Weights of a small transformer language model: rotary positions.
Each number is 128 + 32 x the weight over its row's rms, rounded and kept within 0 to 255. Layers, rows and columns count from 0. Numbers have three digits each. The size before them is the row's rms in percent of the matrix's.

# layer 3 MLP up, 640x160, rms 0.194, rows 156-311, columns 80-119
086:099105132138217139132102098128145074085129156099139106151127128121144069129173120111098135067109082178107168147064154154
103:147096160088131161133153139113182147199122179110187107109075177116150143128161127099073134125132092118163129124160110174
116:106120084108179145152115155128119108139112120122113184121117094116146100137189138146194149125115185112169107103136119169
109:109113151131095166108142139102093111143149147168143153152159171152096149132085121186165183090099140120165151126122110155
037:135138134154156128101121083150127111095143173098097185159136098144114090119143158174170137181063157167105141129127200151
101:116162148119198112057149124117130138159089166193082089146132058157085072156101173109146167126130116046144116070157091134
117:118082091203145098116126117077095143165160054141098115149135133093133125119145145151186113129160082167140160152107087190
114:157131087094131147142085094161128131212078132124132119147061123141155111136115117164150099146149134139055124172133128103
123:121122121076119154115141095093162145176106193173107143145107118140131083153135178089107137102085124117143153155164168108
119:109115159146159149136100129126054111116124172176102100092112178100108182099140113159176101135196141162092107118154170096
115:134157165123125093105100147104153127147121204192163217116186072147106138096126127130069073167094110144126154069110186117
127:111178114145173157138141104148152153169148160141179090157123156152161156105122104112189134205134119178141083030124139154
114:129137087124119080129144160092170121106103115150136170118175131148165136076070122135157115141081126062141105067142096113
026:136057096150147121146117098158160143137135103123115083116117144147086129086170142145117112196119109172116140140113095115
112:082138151113156122190125079182154094146153097165116127159106129148137164078115124165058116127101138142132153168177145183
090:143119149124159122142131138070166190163105133142151178103129107176076097090144139136113148148110162123115150151175047172
128:102160166162114124102157124138169118184064128144120116172167197089124111113079143168125076176127150165137147125134067170
031:074133155118142143124096166174150091180134117104102185105145106179150095114143097130142152086165122149078113202165108098
099:157124123056109084091042127171136128134179137096163085169168154091152119115085117142133139139058114082104134100126155125
100:075116095132158089187154134126095129119117171123074160102113086133189119121114078117131148165142138149128120140091180132
105:140163161162133106107144130100102130189144198143079103067120112140141078107139150081126126139090152103117122058134138170
127:106131110099149185120189096149173157151141146132170175118132148126148106182122095139114074115148093144129111099165150172
108:075124139128162135083167105176110099099145107109100098132159100106171037130190125114163164134138143117104084135137094065
081:167145145056115139095107146160083108180084100095107131144150192151114103075081147195137170109069151075123103146159136115
114:105087125164175153088061121107092072109104155183182053111086164155155127137121121049144115147128144117149111167133124187
098:110128095105153159156083128140133113120127097145179147135138119126145164075135114091117156159107118134144159126127130129
066:102162100105178186137139133156103151141057154146217114146111113148135097107139167167075144082099123099131156134078154124
113:081078086149145139078140154124138102144168128133057133140116138131131105156151046103126148117133124134138154161093142169
126:153155116062154165190136135075107105105103146076166133119090176156130078128147101154128052101115156118120137174128155184
043:071112107120162158067123071153227141158140116135150131086136179098151188096130155143102071166167169140126117103122097128
128:131107110086099152041095212103142121097083127162200115129165163067125087103108152098171130107135082114137194168149221170
122:058137091128163187142114091140091145123105149148053157090135116133105105082206111090065136174157155129082076112189116072
108:068134155160161140118179145111162122102128065142161172127082038085177072120076118101123112097108086135170115089109139088
097:096141072089131150105132087104097099182142126160144197146103147111158154076197162121095138113133145117138123213085123115
107:092108147144158168117108047133191112140158147134077136096079113105054052114083124136121125140189173134107101111109129132
081:118099114065129112099108105126107130096160134150156132066140198128116111109121075088067090100128119148061112148066152115
115:151140159147160154140084068151122106128132118125148121155135077175194180151120104119092124136143169122102079167131111102
114:173118196093125181120097128123120132113163110146133148132121109138118132104118107093137211179145144120093141142150159135
117:106103112147167113135112155161118131042103092094165081124112144068065210168102086114134086210111094184125097141111152160
062:150165174143089139125152137108191118093110195046162125120100143083109093101124105199199104153118140128119123116154144108
065:151116132176128114122142115091093088114181123156121074101167150087105071163141142091095133121099112148113131118127193177
045:126099103105134093096088152084097069189118155116170060134187226087173141111117117161126120121141068088142114122124127136
065:161158122113130134112098102081133115123108154110130043087151155098129107153112144122074126115127104134141120109142132142
095:124082172119146134077161172096157110157126167172205110115175172146129182119093119112136160175115086090139129095144103080
102:076154106135144124197119116113134079132138097140111138144084085143131194087175134081162158136136105094156086113077145078
088:090186098133102148121135075231130108088076140064103133127178106146144095157111073163137138167157160159157094129063124099
128:072125172115125153153120129155171104103114104107160083149113087221103109138091132100145085137111076152109094126089113125
099:173145109116159160127107156074114137163146142152147166155112146120150155125103184078104115149088125141095168081143093125
118:147146122116123136160115118130172070146124147107155124170157130091194127163112087134130086163153113115138147138186134080
020:135116107113147178103139108147158100115114177052124118149094148103120121115088117143167100137164129134094175149080108132
107:141131148130136159159111114141122120197139148089096137171110108127181163170138108146152054173120144111132101055047111155
104:144154162128140076101138068194096106114107168162177131138139128095116166085143164148140146162146192181162158104159142146
071:076076137118155123167136102115175150119162202072136214075093064155212149122100165097151118142140141144112122136074090139
011:153151151114090093134087159090138131108115147080180139122110139109164122143110116134131123069154143084180123122142144126
067:122160090089144112123127157136104112117110169102090109119126130111169169159121121136183098107119161173123110058189204149
122:158097081058097141107177141184106123068087139143109097161136097126119129156137169145114149136080123097158099096122101134
061:090155118145129162142112077140172121167121108105133156059098135125182148114130091126116133214168166187129140055082090089
099:149110160089162115114158132175176098107146138159165062096122109144141106172134134079123146108092143096044063181154130157
122:130119127152103069178084099176123090105151166158152150078076142116116141128136162136182100082108089120139137067107134101
108:149103074176137112159137087170163117129068089167120158102091139105139123107110200142095089109165187114130111115093145099
121:130121096132197164112147124092103145144083153124136061176165077075126066205129178199111099156103099115073140119150115180
086:162118171138130145186188131161196157103107153106140154114121158138150086106102075117112177137112117105128034126161112144
097:100145155172123144133134186100142189169121119113165139100118138127084151153133125158171054146114135137118097118208168157
108:191129148088150146133135142088112049114186128083114144129140150170088164151152118129142120102167130098114178179109153118
127:156122114106137116122118141127124151070056091125145094130096183113162141170113122176109149096149114102133121121058192162
113:132123171120091113160175095063084103106108167205104106159043104143170150158103208158140152128125118127125152095148135092
119:169126079118113074186104168083120137105112163140127113150104137153164097166123167118149137178130116111122190155156092137
061:149071095098110154143116105144113125193090157058113090111144195119174078165140127156167171147172100132152156186064159096
023:085110126126152153142086074157150118130116200043195111127134167115156134117117108128144162177127063145151151100124153146
120:175086092141172107020100096144174098112115141146185121135111115109129146147134089123230156163127114125166158169149100086
064:191185133116140194118152144058124103104172151179091154155157150141115164168156152116061074120087111110173126077164115143
109:110089154166092085109101066092098150194155128179116105135114135133115163158158136142170181142142111032113100130121070136
100:115159159085121174107118138132152168145163181166148171145119114168178196084140119145182103112128130140091134080085175093
113:133095149094165098122135120159125132109122110147102156095112119176104120147131103102078158049180166145087142156124178138
093:120141098151136135179144133134131165168148100140163123093154145163144116084149120141163114099113137173147122162117094116
113:148142083079159126134116153149111117094100132140126131125134176150126068082149098115154149041117156142147068104169121110
103:114062136143150152086180089180133110138123118118109081181220129117102130119162090156122132147097123184087074051148144147
110:095129138103151115080131164158113164043111143169157132114132131147119088138124106127103136132165085157160107155134133080
125:191133115136154186103149110144064106163106140124163111118112214137134156161110104146146095109158135103173192149096128211
087:144111068061113110115064106120165152099111215079123104120107142117103150116097155120114097074122133158170150122116114105
108:110096097069160113115134149131093104143092151177111107127119150080120159132117157152107158161096140073137139182107093094
022:122195147102137147116142162121096117114120100164087154084169138164118103173108100140133096073145131120106145144176117132
122:116119123120113136155150089079162111149116152140122146107099112075156139143114144112211145040145053157139098117108133118
103:144111158172147109111151053163117122141106143201104091144132089168134103165113118153096123099069137115101106096122119092
121:117118162102115136116073093149091127135115082153137152164104169114147091178140179114114145155083063164103183141135123124
032:097092094087142176072123107155160142121125132118124137083157178135124083099138121119097106101172146111095153181132074153
048:108112144141106110113133144163070142166089096088069113085163143175126063093146089123128162096172147118123103186178105133
115:142112079185132123171110111006148133144122085137130171158135113180150191125127128128152105152073104103110098140172150087
112:120102151090165148085169104109103088087074133098155112167151098139134151146124076154121141163098170194100129106098116137
115:178079147093136092073107118186157151093147099113125117140147113102147133173074113115116142111130124123137113134127102139
116:098149170134110124143159162100128130108116177124156157157114122157175166131120075131102167141140165196058144145092163180
099:150160144099162128073136112081107149129083142158169118115129145082095155121149099120098168133123109105098082116129044157
122:154072101122186155101165152140053110158075122150151155148104136186196187090144163090126149111135124123156159129115157123
113:121107121095124114100185169087093087149172109104099157096128113158136096164161178152074155124103113136099063135140130129
086:097144111178117159161090168164104155163129121086095193130160151102154082106142084114103150157127165198150098104183132143
125:106137110156139142159120074132071107128101101090112049078127112173077079082159145176069163147159155131132114128186184133
032:128123103079127152080126109118139103119088154117120102107137168141169153155153103132121143093143138121092130122056150206
075:136161152121095096175098128107184101092146160120096156111132140092161142141109140154138107091140133155127097141132110196
035:160091065170133105082114171157170166096105165128159132164124174074091167094131131168163104128142131120120158112143141134
105:083129097121132074174151098117158159145101188141159109130132117201122096138163125183144131114105152190070112166152135163
103:163158112131120148112086189067135123128108146101119156090140109134099109115121144104097124095146126136090160102149066156
086:164096122111078119139111128136127090132109132084113097055127131130164120163121100096143143119087110155177126137108065085
036:148129104175145122116094099154115130121092102112149139145212170202122102101162132084165186163130170199076119115132126187
034:063112128114119137084106094168149092175106148136091136121142119179156092155138104144169123093047104080122133175090148152
115:085094156111066173098165089151066096119127154105081077101133101192148095108102144185137111119072131096112208139133068119
114:134160170107130159112102146144128123114069074099117120139202098111129143084065112120117101113133136140160130076167116146
097:131116154132152121116093078138096091130100112140179094074143107140154161083134109103096113091079108104121129151157094099
102:162109161095157143160164127203141142058140140133146139117161116139116136106121112135119117166086102105137173103108099157
113:114132125132134098081128083154071089114143118122180080152115125128140062111157104159161081148053157077110164101097121138
113:128166148148157161175082155146174076153103126173146134180191130195163121101091117115073108176094083158125138180200095128
045:059131153168179107136124118121114116135176101219089153140091059156117115141162110120126117130074113185119120128193110108
062:108133176165151076101149151148139118100167130175169179203123090119088186095135125112187128155119110161124155073174147137
076:192185133218160108131086036120097122162153121134081106092161095096134122139208113118140101139122099124217126120158165119
125:068102154151161092176110119138188146101164088141134119174034082136141161167143147092146165117108146153089088146165150115
019:149094132148149136085121080115157083119101152064123152160155105123133133101144139123196127187121120145102127101139169109
112:117159126100123162087127131120110109150101104119143162080106105095122129156117132057151142172166119138099075124184184121
115:116158136081141122187130043088135066092170171124172101115087130118165181171152122141154109081109113117134128141135111103
080:082133103117143120144147132080092100108138136168143142094104104139152087119105131042129160113132104163191172111107119111
126:132125195201135139144102101074155176073126152161109109125120064100138119180183088132133148150127130138162118103096057121
095:138147067177119149143075127154116091154115163121102142168126153119111164162129088208165157069093124108142117181193107122
114:135160147137182128157131144025146125094180163138148160222134115082141129182154059169167111143118123106129111142156176137
118:101096069149140110124141066138154129139155158145104114102122132092145142084130140119146087079131135138102137062082134108
119:139085130217103164108163108132148094140063145191097199109154170118129129130091112200107043129096090063122133188184171123
127:105101129089156104133162105127142125176167115181086164152131098146187137164137130167186146144154093124084130124098128142
113:107134124183136146198125067113166135118089091054114132114163109175111187167179099128119157175129120168120082193154121115
120:114130133154162210101096127203142052110138098090131168173112117134140127168087156158185127162146106173127146128132139174
105:094153162083139127079091162093155106096122129099112150132102103111170069196111114095112158100166086112147082089146088073
127:082109123144148116044100124111149080162146112147135214113115096110135123110122120083180228115113102152121090089133139139
112:171132125124133111119164066209081063114124116161159097152122139044144129128050183100071089132159148129149151167177160149
110:134125179109102133129139170117105095156115159177177075181126141131214070103195102155114130126091094138077149119134133075
062:102099126107131150050115095117125193071084106147182116089172177133103089123128138126086085153150142098122175146139060184
109:098095088157121108119122096107116180173068144193130179162119137099140151082120116091111136152170159096086151137161063109
082:083140137130119173075127091174146090088157154149153149165155123117111064109167145146131119176094155163158086119113175097
101:123106185108131159127062074100105132081132122131138228168129159127074122115115095097213124072096142131172153145132123108
118:140116133103162167107108150114096111113119165122106174095152095169109086068139146141053145134219131177097139192175155147
107:086151156120102186093134156081089165123149143120172130108134165154184118145149113150121141115097062092105185071106144160
132:113164136071165129166101104160181145084118154087206187079126128202120124106197099095152162115107171080135104114134120119
074:130061145126161116143152118113097148155123106149133140216120125124113192101156140111196169162140081114139172149098119165
122:087124099134144113125168124111118096103127178095110149186075135164120193130125083130104092145153136190101119080180126147
110:091088141105122147056168144086118126139172166179110130102117082125111129200088082139182098166164170124137130170098067109
091:121125165156187145175142119077124143215081086152145106159187157150112116117186141085147167180160133155165125184165137122
095:140105154113111112159048154125162133154098157034102095091178124107160106123110112115125146160161063205152141117129155152
106:090096162104131151101153101098157107101139169111136122148158090092106060121172149183149171075092119141168134101112149147
082:092136147150123099153123061142113084135203087140081129118097149096096131097110104143094110123098085135104125155104128128
025:166106123136108110128077132084097125083095147091152047110118127100149076134137133093082138094117132081166136117142142152
090:166072165166085112138097155145136145136126049115131149094117133131160147109111137134143165080158103129108144097103111099
106:120094123086149170147130113170107128135206149145137085129067120115124104061162112091122181141098110126117102160109136125
110:140154161069123115161136142126078053152135119180128121079155078143150097113130142133089136130106089165174195153144190164
112:105127131135138167202142120150129158186116085113128125108113100084156100089169111092172092143081164149176124176219118083
079:114123194166119133110189064083094105130157150104174104097163137139091138147091155118155135109114144117083145123163153135
065:141087087164153128135126113182143143177137132107143111119107114138111128115128093157172089142190104150119114149133107105
126:083110168140166157146115153204147104134140124088115128095179117142124122068180112067104109185145133180157150142143106129
110:088097142121123142151100081181140141084119126178102115175134169115122092157126138095159117087116088047159136121132150151
130:152130141183176080128159114132118114174139071129129132169135163112123123119122177105155121152112185146111126115102167087
115:101147148092094151085111105160155164180090190169156132121085083151086094087123129074129137180136134144096087106133105152
022:107104119146143097123112041130111127142076107082125124134189103163135115096150117143138175152091132174116121097124137152